{
  "num_hidden_layers": 14,
  "hidden_size": 160,
  "num_attention_heads": 2,
  "num_key_value_heads": 2,
  "head_dim": 64,
  "intermediate_size": 640,
  "vocab_size": 2048,
  "hidden_act": "squared_relu",
  "norm": "rmsnorm",
  "norm_place": "pre",
  "norm_eps": 1e-06,
  "positions": "rope",
  "rope_theta": 8730.0,
  "rope_fraction": 0.25,
  "qk_norm": true,
  "attn_scale": 0.192,
  "bias": "none",
  "tie_word_embeddings": true,
  "parallel_block": false,
  "extras": ["some layers without attention", "local attention windows", "value residuals", "an embedding shortcut", "learned residual scales"],
  "init": "trunc",
  "init_std_qkv": 0.0499,
  "init_std_o": 0.0105,
  "init_std_up": 0.0499,
  "init_std_down": 0.00472,
  "optimizer": "muon",
  "learning_rate": 0.0107,
  "beta1": 0.95,
  "weight_decay": 0.024,
  "lr_head": 0.00741,
  "max_grad_norm": 1.0,
  "warmup_steps": 29,
  "schedule": "cos",
  "final_lr_fraction": 0.03,
  "batch_tokens": [16384, 32768, 65536],
  "max_seq_len": 2048,
  "doc_mask": true,
  "train_tokens": 110200000,
  "max_steps": 3541,
  "dataset": "wikipedia_en"
}
Each number is 128 + 32 x the weight over its row's rms, rounded and kept within 0 to 255. Layers, rows and columns count from 0. Numbers have three digits each. The size before them is the row's rms in percent of the matrix's.

# layer 8 attention query, 128x160, rms 0.151, rows 52-127, columns 80-159
100:158096067127081173105158171123118103134106156183148126093147118139139117155116134152099105179121113058135093120110133128128118153134208088139116087044081105054204100138145141152136110123110084132132130097122240092160124079145084113090124127
091:167157124117137125128179140158167118097094155150141160139060176148104099078171098092152154076141166106135176121163183131154145113096085135121109192116195171136139083148147162174136145144125088103078093116144145125063090117118136067133106094
107:163085113115093146133151118091147184169141121083144191107077111140113194070134084129067148101138133103189153191171130167157155083155070122121175160124084111092112141081163130134106079192124145106202129125163047105172141083089096133155168155
099:127150128125125110091149192123169116149135086085123097039137116105175151115136122141182077104095154127158118095060080107145173144169163178134078132144093147093113111112143129129154071091146205183139145142070143138202144144174108162196123092
094:185179104144107124110136121151160136135153075104122164160101154124135172185110102124124141085200098128150119110139102099244162121088044133107086178111095097110105067123071145068150145113109102092127091108110119131140075139131160125106154067
101:154181081131114086108146107089166192081115174118105111131168115152064147122085146151198157207175081090129101087164103113129071118128195141153138092173171185021094121107140181123082147124073134114108141130166129076123108135131187109151114169
092:133151095088134131159068161159208153130137160129063132171099108127118094098140186179135146142101142039135121144135089112128142144088073163200069127164177133109127081090148139080078120149170100141107135194085183180120136133122158116168131138
099:115235089157121172154117101152114126131171091134169079104065116132163123149125108101136136108107116136153128101110125100126140108061088198089095173145190158140093123094146118141102154136073050061194141162109155100118162144149185101128152108
089:124153168163153139158081120148115124106101096154071121177121179171072130131072102161116175166055117105107152135098132130146129118057128133106135122155202136141118156160073104110150121087114097167169107163082119111119133095111096146138116093
107:055089158078132092110078134097211174178161170132135086148117102060088153141149141147094137121154172151117165184136153120133153127167114078072159163170155163128153123134055092132069124132171167137163123146144120142120114160189150162101113137
107:126107182123150147115124109166168175131106109085154193138097110125152107114048109148123140117156101141068090098125123128133175171103168121078191159113133074146207149076138196149103118134126176121167178117114112170103100151119123072089107109
100:151190107154149170079190145121110144143092121155146118152098066078109106105165184092148076096156147093157128092137108128082114110076191146135107174202090113158178145056179179164124134087097108137118143173098124090087123109125131122119137089
114:118102197081115103093087117144068063139110109114177100143160140087147143122092088123124165150094147149090126116122164152132116130134159109139155132117103091143138123141162117098130130124170188160141181107077139119141144122165159079136116121
117:139079137091127107140131108174083072139129138145153163102128137169145095111078083156138129166091096140110119109088166135147122131079153098165151115112105097133149081222131091132175098119101148129097180088116156080107087203176090039140093126
140:117143090125118133166111109128128182169139101087120172132190127122149155125166133131100160135144174132120154155089134210096090102144112171130087077160177160085176159085129187177150114121143119170183107181087179133100094120126120116208126174
115:118074117183099143132098107089118169129167080123116142145175161163085108082049146129128127091152127137105157117104064112084082072173149128167113070170116135096132101150137165118122121149108121052166164133117132096132080105150145103192152131
109:117051083104179131134141133130108108101173159101127121086181089137170114156126153109125184161106130148137144182112141153153093157106107166157139112064127135100139084210170061119131152117101106163074104155142172119083098097134110135133130141
092:127106076130038111155135102113153107142140121127199161085088170150131096085107100150152126151197130166138102065133217115099118134157063164116130114126171152180066113145081210105134134169118186098161133087092117139145116099140197098136145121
096:152075132098142122118068150150144190172134196126111138152120152128111114114074157052094124176157146140110053126132088142127117093123072160150148146169143125099144168100120178102129104174108033133142111129120138106174112102201107132166171127
089:070106161124127139113169086155152129120134138075087083125105155167143174125096150147177140182133081105140136125158091089082120092101144118140147129132116123094152079168102091071096119166155122167092122053208076150098070153099132108109178163
094:160119195130088133129198116125091157129093078133083158182125071146085097075107119122092157140183107142143154177098101103124161177122115083086090116109130125131092136143122174136129055181118087102145117145140086114131132072158122175113128137
149:179173139127085133121161093169071148138129110124112182122124113121096083143113087126048177147166118158128096121065085151145146121110104105116086095174123128110153162158127164148139103143135146159186125133125077180079172131136113170118092144
155:068120129124156146094072150074159143177139125108108051160136088110166168138150182068163100032136124088122158133194122154097130079184141153128145151123138123150103147077160128153110174139145106152093100145128136121156185106160148122127159105
104:108093159141154164153178175172088153146157105147103086134085127117120178086107121080116093076106103058093118114143110100102162133105128110093137178146104133167116142102174100118137136185139053128057108072155098145175138117104085158047155080
093:104065085118148090127160136089097099129104124153142159118138137076125125086143148113152104139143095165149164106152116092144091093082045110146176152113061141147115094151180055164147083129154125160095148108139095156164113114136153116152107130
110:167149135161115109126159146139175113050183140156106124123101139135141124099079144139189147244118045151158138125132181141138115125154183111140160126126122131130135065137065140160049104146116147169167148131175141115106120129098104175111135124
096:150168174153134133112068125108135165137128150148099172184102135073078136098128170149141096115150189155090155161196115100112150147136130135088085192187057118135107150116039121154103084125086134105155151120179134089122147164075106120134143095
094:142207179124097157079116107123140096172117121157087091139105145097047122106169141186108141136197087149099137118167134136173137159131125147190125110088168180153156140140093092101120125165172158097154103113151133151140101162112107089168105163
091:107125114189126147145080176129091079078116118090079113099099169136141096109106104067105111132160170092121142173174112131151085154103112137145064118162116090086156114184110146174173153127122104165107131104116130127119098069122057141096117090
089:121135100109117123130123146112125138117112125192134147171113079154088103125098143125160094181162210152085112087120173095102157152101062134103124117066072085147166089109106113108117108114116049137102086147162080165087116131149175111149106087
103:125088066158112212132106148084129124150147112138134116131154091095190097121182131105138138136080113144089188112122113170165130112100111128110099104154124152140114120092164154083142172108087113075071138141081175096150111088075129141162160151
107:124142132115159123162097131104124142100139120096126101080171135138160199129103128085102151087065101110128129162139109168134093040112122136102081136208171083158163163115175174094132164097093093176128188082169172118106147133088076106131109114
089:143102098150113113164062165135105086105116207181120134099084164137136136166179155134135104098137132130138171135049112095143117186106124160138116125118120107117156140130156213145165116118142112084131097155080098089138098148107176139182144073
101:073109113155082147149128113072147103109125165131141165112114149118164133147199157118094113138084176145128092139049160136129128111120133165078125167089149091117152166081155109117149193133092085159117149168108194139067177148144090127147168209
101:150143128155137184123125140063129169110089102108125042131091100102094087104138101162160118127134085076128117069113074036150196139135173184154148111068149100164128119079157105133123138123188175173134151087096127114136098157111087120091105089
090:127135096093089129089162126155140084074175101185145160127142128117110073119128113167158137227141118174157142107076131145078117147145150148221081113121145180097134056154127119075139176140100091095096079133128120064097091120130137086159160148
101:126115114098095126116159115118088105094125158084120122154093145148096154086119127164144150133155107132143144095115127070124141132130180143147137112077155140155103117179089078070092150104188208168129163118135093158156080126177151067102110133
102:168062119127074135134175071166143129115093142139150108142179136152092094149119148198123159154158108120175127059140101105094145222164178091166163106092120144053127151137132155129145138126149172089125108129154150091111158219088132111111147140
099:166104092143174097147165134128182132144064056070147124186129062128115130099122109135166136149132184093140059111162147102128179111120143150113098149131141108173130165113086139067079100138114082225195114092130097070133114145150138086110114071
085:118086153091097122170175173107104152191068170067123118155134157119163107111153107083138145159130119181125086078149095114185086097087110140109202131125094137140099130085129152121148072039124134120150142099127117135081043103161165176145174146
077:131173135061137123171118169136120133183119101166150109194097101176129087137117122130132098099091135119084117145068124165161141134128117147125139144157139121153142114147057089104147163118114144109200124166089172174078154125086084099177043171
081:134072179107091156182130087128179137133139120107171126157101058098117136101116128095025151154198150121100128169132172145117133155144140110145134151185090092146125138145128192126162124172136142096080170148109146090113146084103097094114169137
092:178144116110100111047105127166125115164099082192123108163118155109098110114098105170132156133172133086138175080182094085097128175188198135130145118105197175127123109104137121163138182105164173058153133148082090108136131122142202196110095109
096:184100128090097075106128148105140089133095092125173114101181095115146104114207176129149134112144142053106101153179058118140186117104113107136134156158113123163069154072135103134081149090159111135148131092113101100123174153161140143066116091
087:133121116104098193127125151105110101154133119174134117146140128159137152196089167148083152157076115104099095064132149128073104098146060119074154136188132136128194173094179150099153120152086052078178061120116156121147125109141164119153124164
095:083134173125169115086118111165156090143089109125086119154108156133123113089092139183105139108134126047204158096181177150089118163193191144148131099131137173131132121170185103178126157175173101141211179140077183099102075184060115139105105164
099:127144152106136108113163157153100140128135127129103152047148135199177117138120157181132198134047085147105139158096138119131142148111170125166122053116114093127093164171131099137094106104116107121127196115136136111180152141096040170102138057
100:156160171150151142111191095118168082108073077129085104126134172124125066145146109132123138123129119122121160062199153129097155133142204124100123118118166154133122132100193145143075195160128060073152109142091083089128166103191112147071131102
097:089139090143105095082074122138188150147076099096176139155099143102115134049099134094101154089115126147115098111157075152114180115131073151177154113113147080149133128178117080080121113168148138170123095114164065156135112181222145133120155188
095:160139192146097159085093129138161106153111107170094098127143156093109156087143168192128154187159129109152164114185181149109090186117118136132120141072140123128134121149183089132122088136113159122143137183128128153105106139093184183110110165
089:130086107122108128106113117152139081124160142161147138115124130161170125144170157095144122114109156062125154150177127152167156090160099109086145136192175180109094046111104146210151116162147127070173112153184113125181111082142175147060132122
100:109117120090143106103094130124100089167076127156072125102130103101158116168188111136141181143112110150107199115130140148120119129180091140131154083122141151181090143202118050101165110089139213120170129186090122139103085101155147149139091157
104:067091133111114113059157090165143125197094139110144067115137136148156168090195086122141143161129117125172116061101141146087094153131111146165160112128188092191089181141171098122135193109129146161111125117063128148112152195115064110104153120
098:103133109105101096193137179093105136156155132106102123096127119077120139150135158133136113112140137122177097164125129149133123125118157124142111139141038105125100123138133124161145112136081049121142093131114128106206090089099142080141153115
102:159178131115177113141133182107117126127104145145031098097110151153115133091099109146105125155111117165131127133122126157139113130197117126186124130166160079121122063090103113154058098157087113176117119131168080108187144181119113113144136133
088:106165125099132098120079119109110103117096143151147115188158135091105127110174161143158057121076159152079084117112104109120144143135112154099172133070133124162163210104111096148122156081127168077108130098133138186152084109168180172108095121
088:063147160147158141168119116100076174090123163143204135089098181122158165109083142114123102114090155112105133155166119122145143162083109117142154127178091137140150079139061099145121103150097111157104125150113188115105113170132125102190106116
096:179151177157122150092077146118140147097156167143113159105115185087066119187119133195048187204182111175097101149096162105139099127188123158146151102141142137136163176138123115138125032117119138152122121190182162098135156124135098152184140112
089:153117087127132125104120124121191083116099132101223090109145105113123150159156142135155101104107117116141092137126164148103175135067134149120162089080155167125081154140111131097093119147130123223148122141129140103113174104184132132081093157
083:109116085113178125163097130116122092130121112198079132142154082142123147125096143093185076127104139136100140132165094140139128055143094161153153141120158159142152116100155157154177114124122079109109084139137164148144035128087161145122123189
085:159183155159110114136111135158086084125100094145161126135067100121094101160096097131178159176135164093089110107105119063125117210078229083177119174133172112133161150184121087122156127097113171117168142168141124095115112176061143101154124143
095:106164109100169124138068145062095073116086136076136095162079124119168085116160087080093142066086186112151127130132108149160113118151092097069146144160079101099215162138077141152153177131100151097130083171142120121106138145157129157145132151
089:141086113159082097140132113137118084103148141167148131164142145135077102142106158124138140204177155140125084175078120095116100124115150128129163143152182159113144111123107133105108127144100086146153059137134100057084139104171083142158155116
091:134150150123155174076078132115106179122109086170185120193112114058097142191164169129147122186134154119120165138156185146142170128139154203133086123142090119127084127132117129153174153146142124129146134157167124083132147133107135157113124140
082:149135159137128172122114165146088097119185143114119118103103163138165145123171156133074119130113094158109147115136132174192183121162127133129144179122060081120083125165087102156149100188089149152128116217138152038177127128147100085102159076
095:127189160166087196200139141114111153165123100072164130106124154153076152140138121135123101081148114047086125171104080160102183132090174138104120141116198094172105139143123160081111117072152116077168150067117119140193103131101108096087121136
086:132155174115103184098119116096101108164173118093130109149138143099100128136106132086104136143134162128083143164179127102145082141118207081073130164107083095141141153172077083214137144067116105121097108184135168118121180099125165136150115091
095:148101061156207151124158080079154113168103124089100163137164135130131121160210088158141161073109100126160078131132100125119108131139162140137086116094072053130109177131087130152099115090068104240120134141166108124144156133129133160096122162
102:111130175114141133126123153177151161110131121053105097141151133120157153154174176110126107121080125107138098125142142144210155111125166130092111116151078135125148156111118134192129129142061132150151148089130174156160165128129050111095148102
096:137122164081126137137111132161153164132138135106125109091086143127112165151100117107119091116128115180098177126071114157157058088117138143150075157134099065116187189170166116177149138162139073085135108148074145154178089089103085140176167126
091:101155155136156112183086120135078125112127135122110102111184100120148120144067140123123127177112135130073093156073149127133162167144171099128148117142161087138176082130116159115168155101081136100072098142135137047143126128149111093074146181
094:120135115156117123122102152156171139141112139122096078139088138143177069108117114100129090161109088176142064127131061127127162126117080173093100133107123168090157094164118171069099190118149104153106075051153108152165097163136161121114136143
094:117188113113152156141087169083093128108161128102118169132151178111088160172115158145098153148085130161105148193033128118096125117078155143084082123176125139093143120161162163117145109111157065098138119119157140115184060117112109117147140113
096:086115117150087097152143089116128113142099147127095130060145154218147064174149122082128120149099110153117125195089092124165116170087111117140117115113195086097123105084134080117131075117128024180087123103142133127080113147124092101173171136
099:045115113129066109099105133144149123114114138105182136130130131130153097097136150152087151092129115162126152164115054140118135110133075113137127147161133065170131148148118132054134129121117161094135139107150138092123076081147117080117155118
100:153142113090122161106146135138121124135133117063142127158147068154107136087114108122109155142141114144129165079121159096149144190143143151174150156056158149076099146167118122100119140119198163081121104147113104122113126157129193091133104123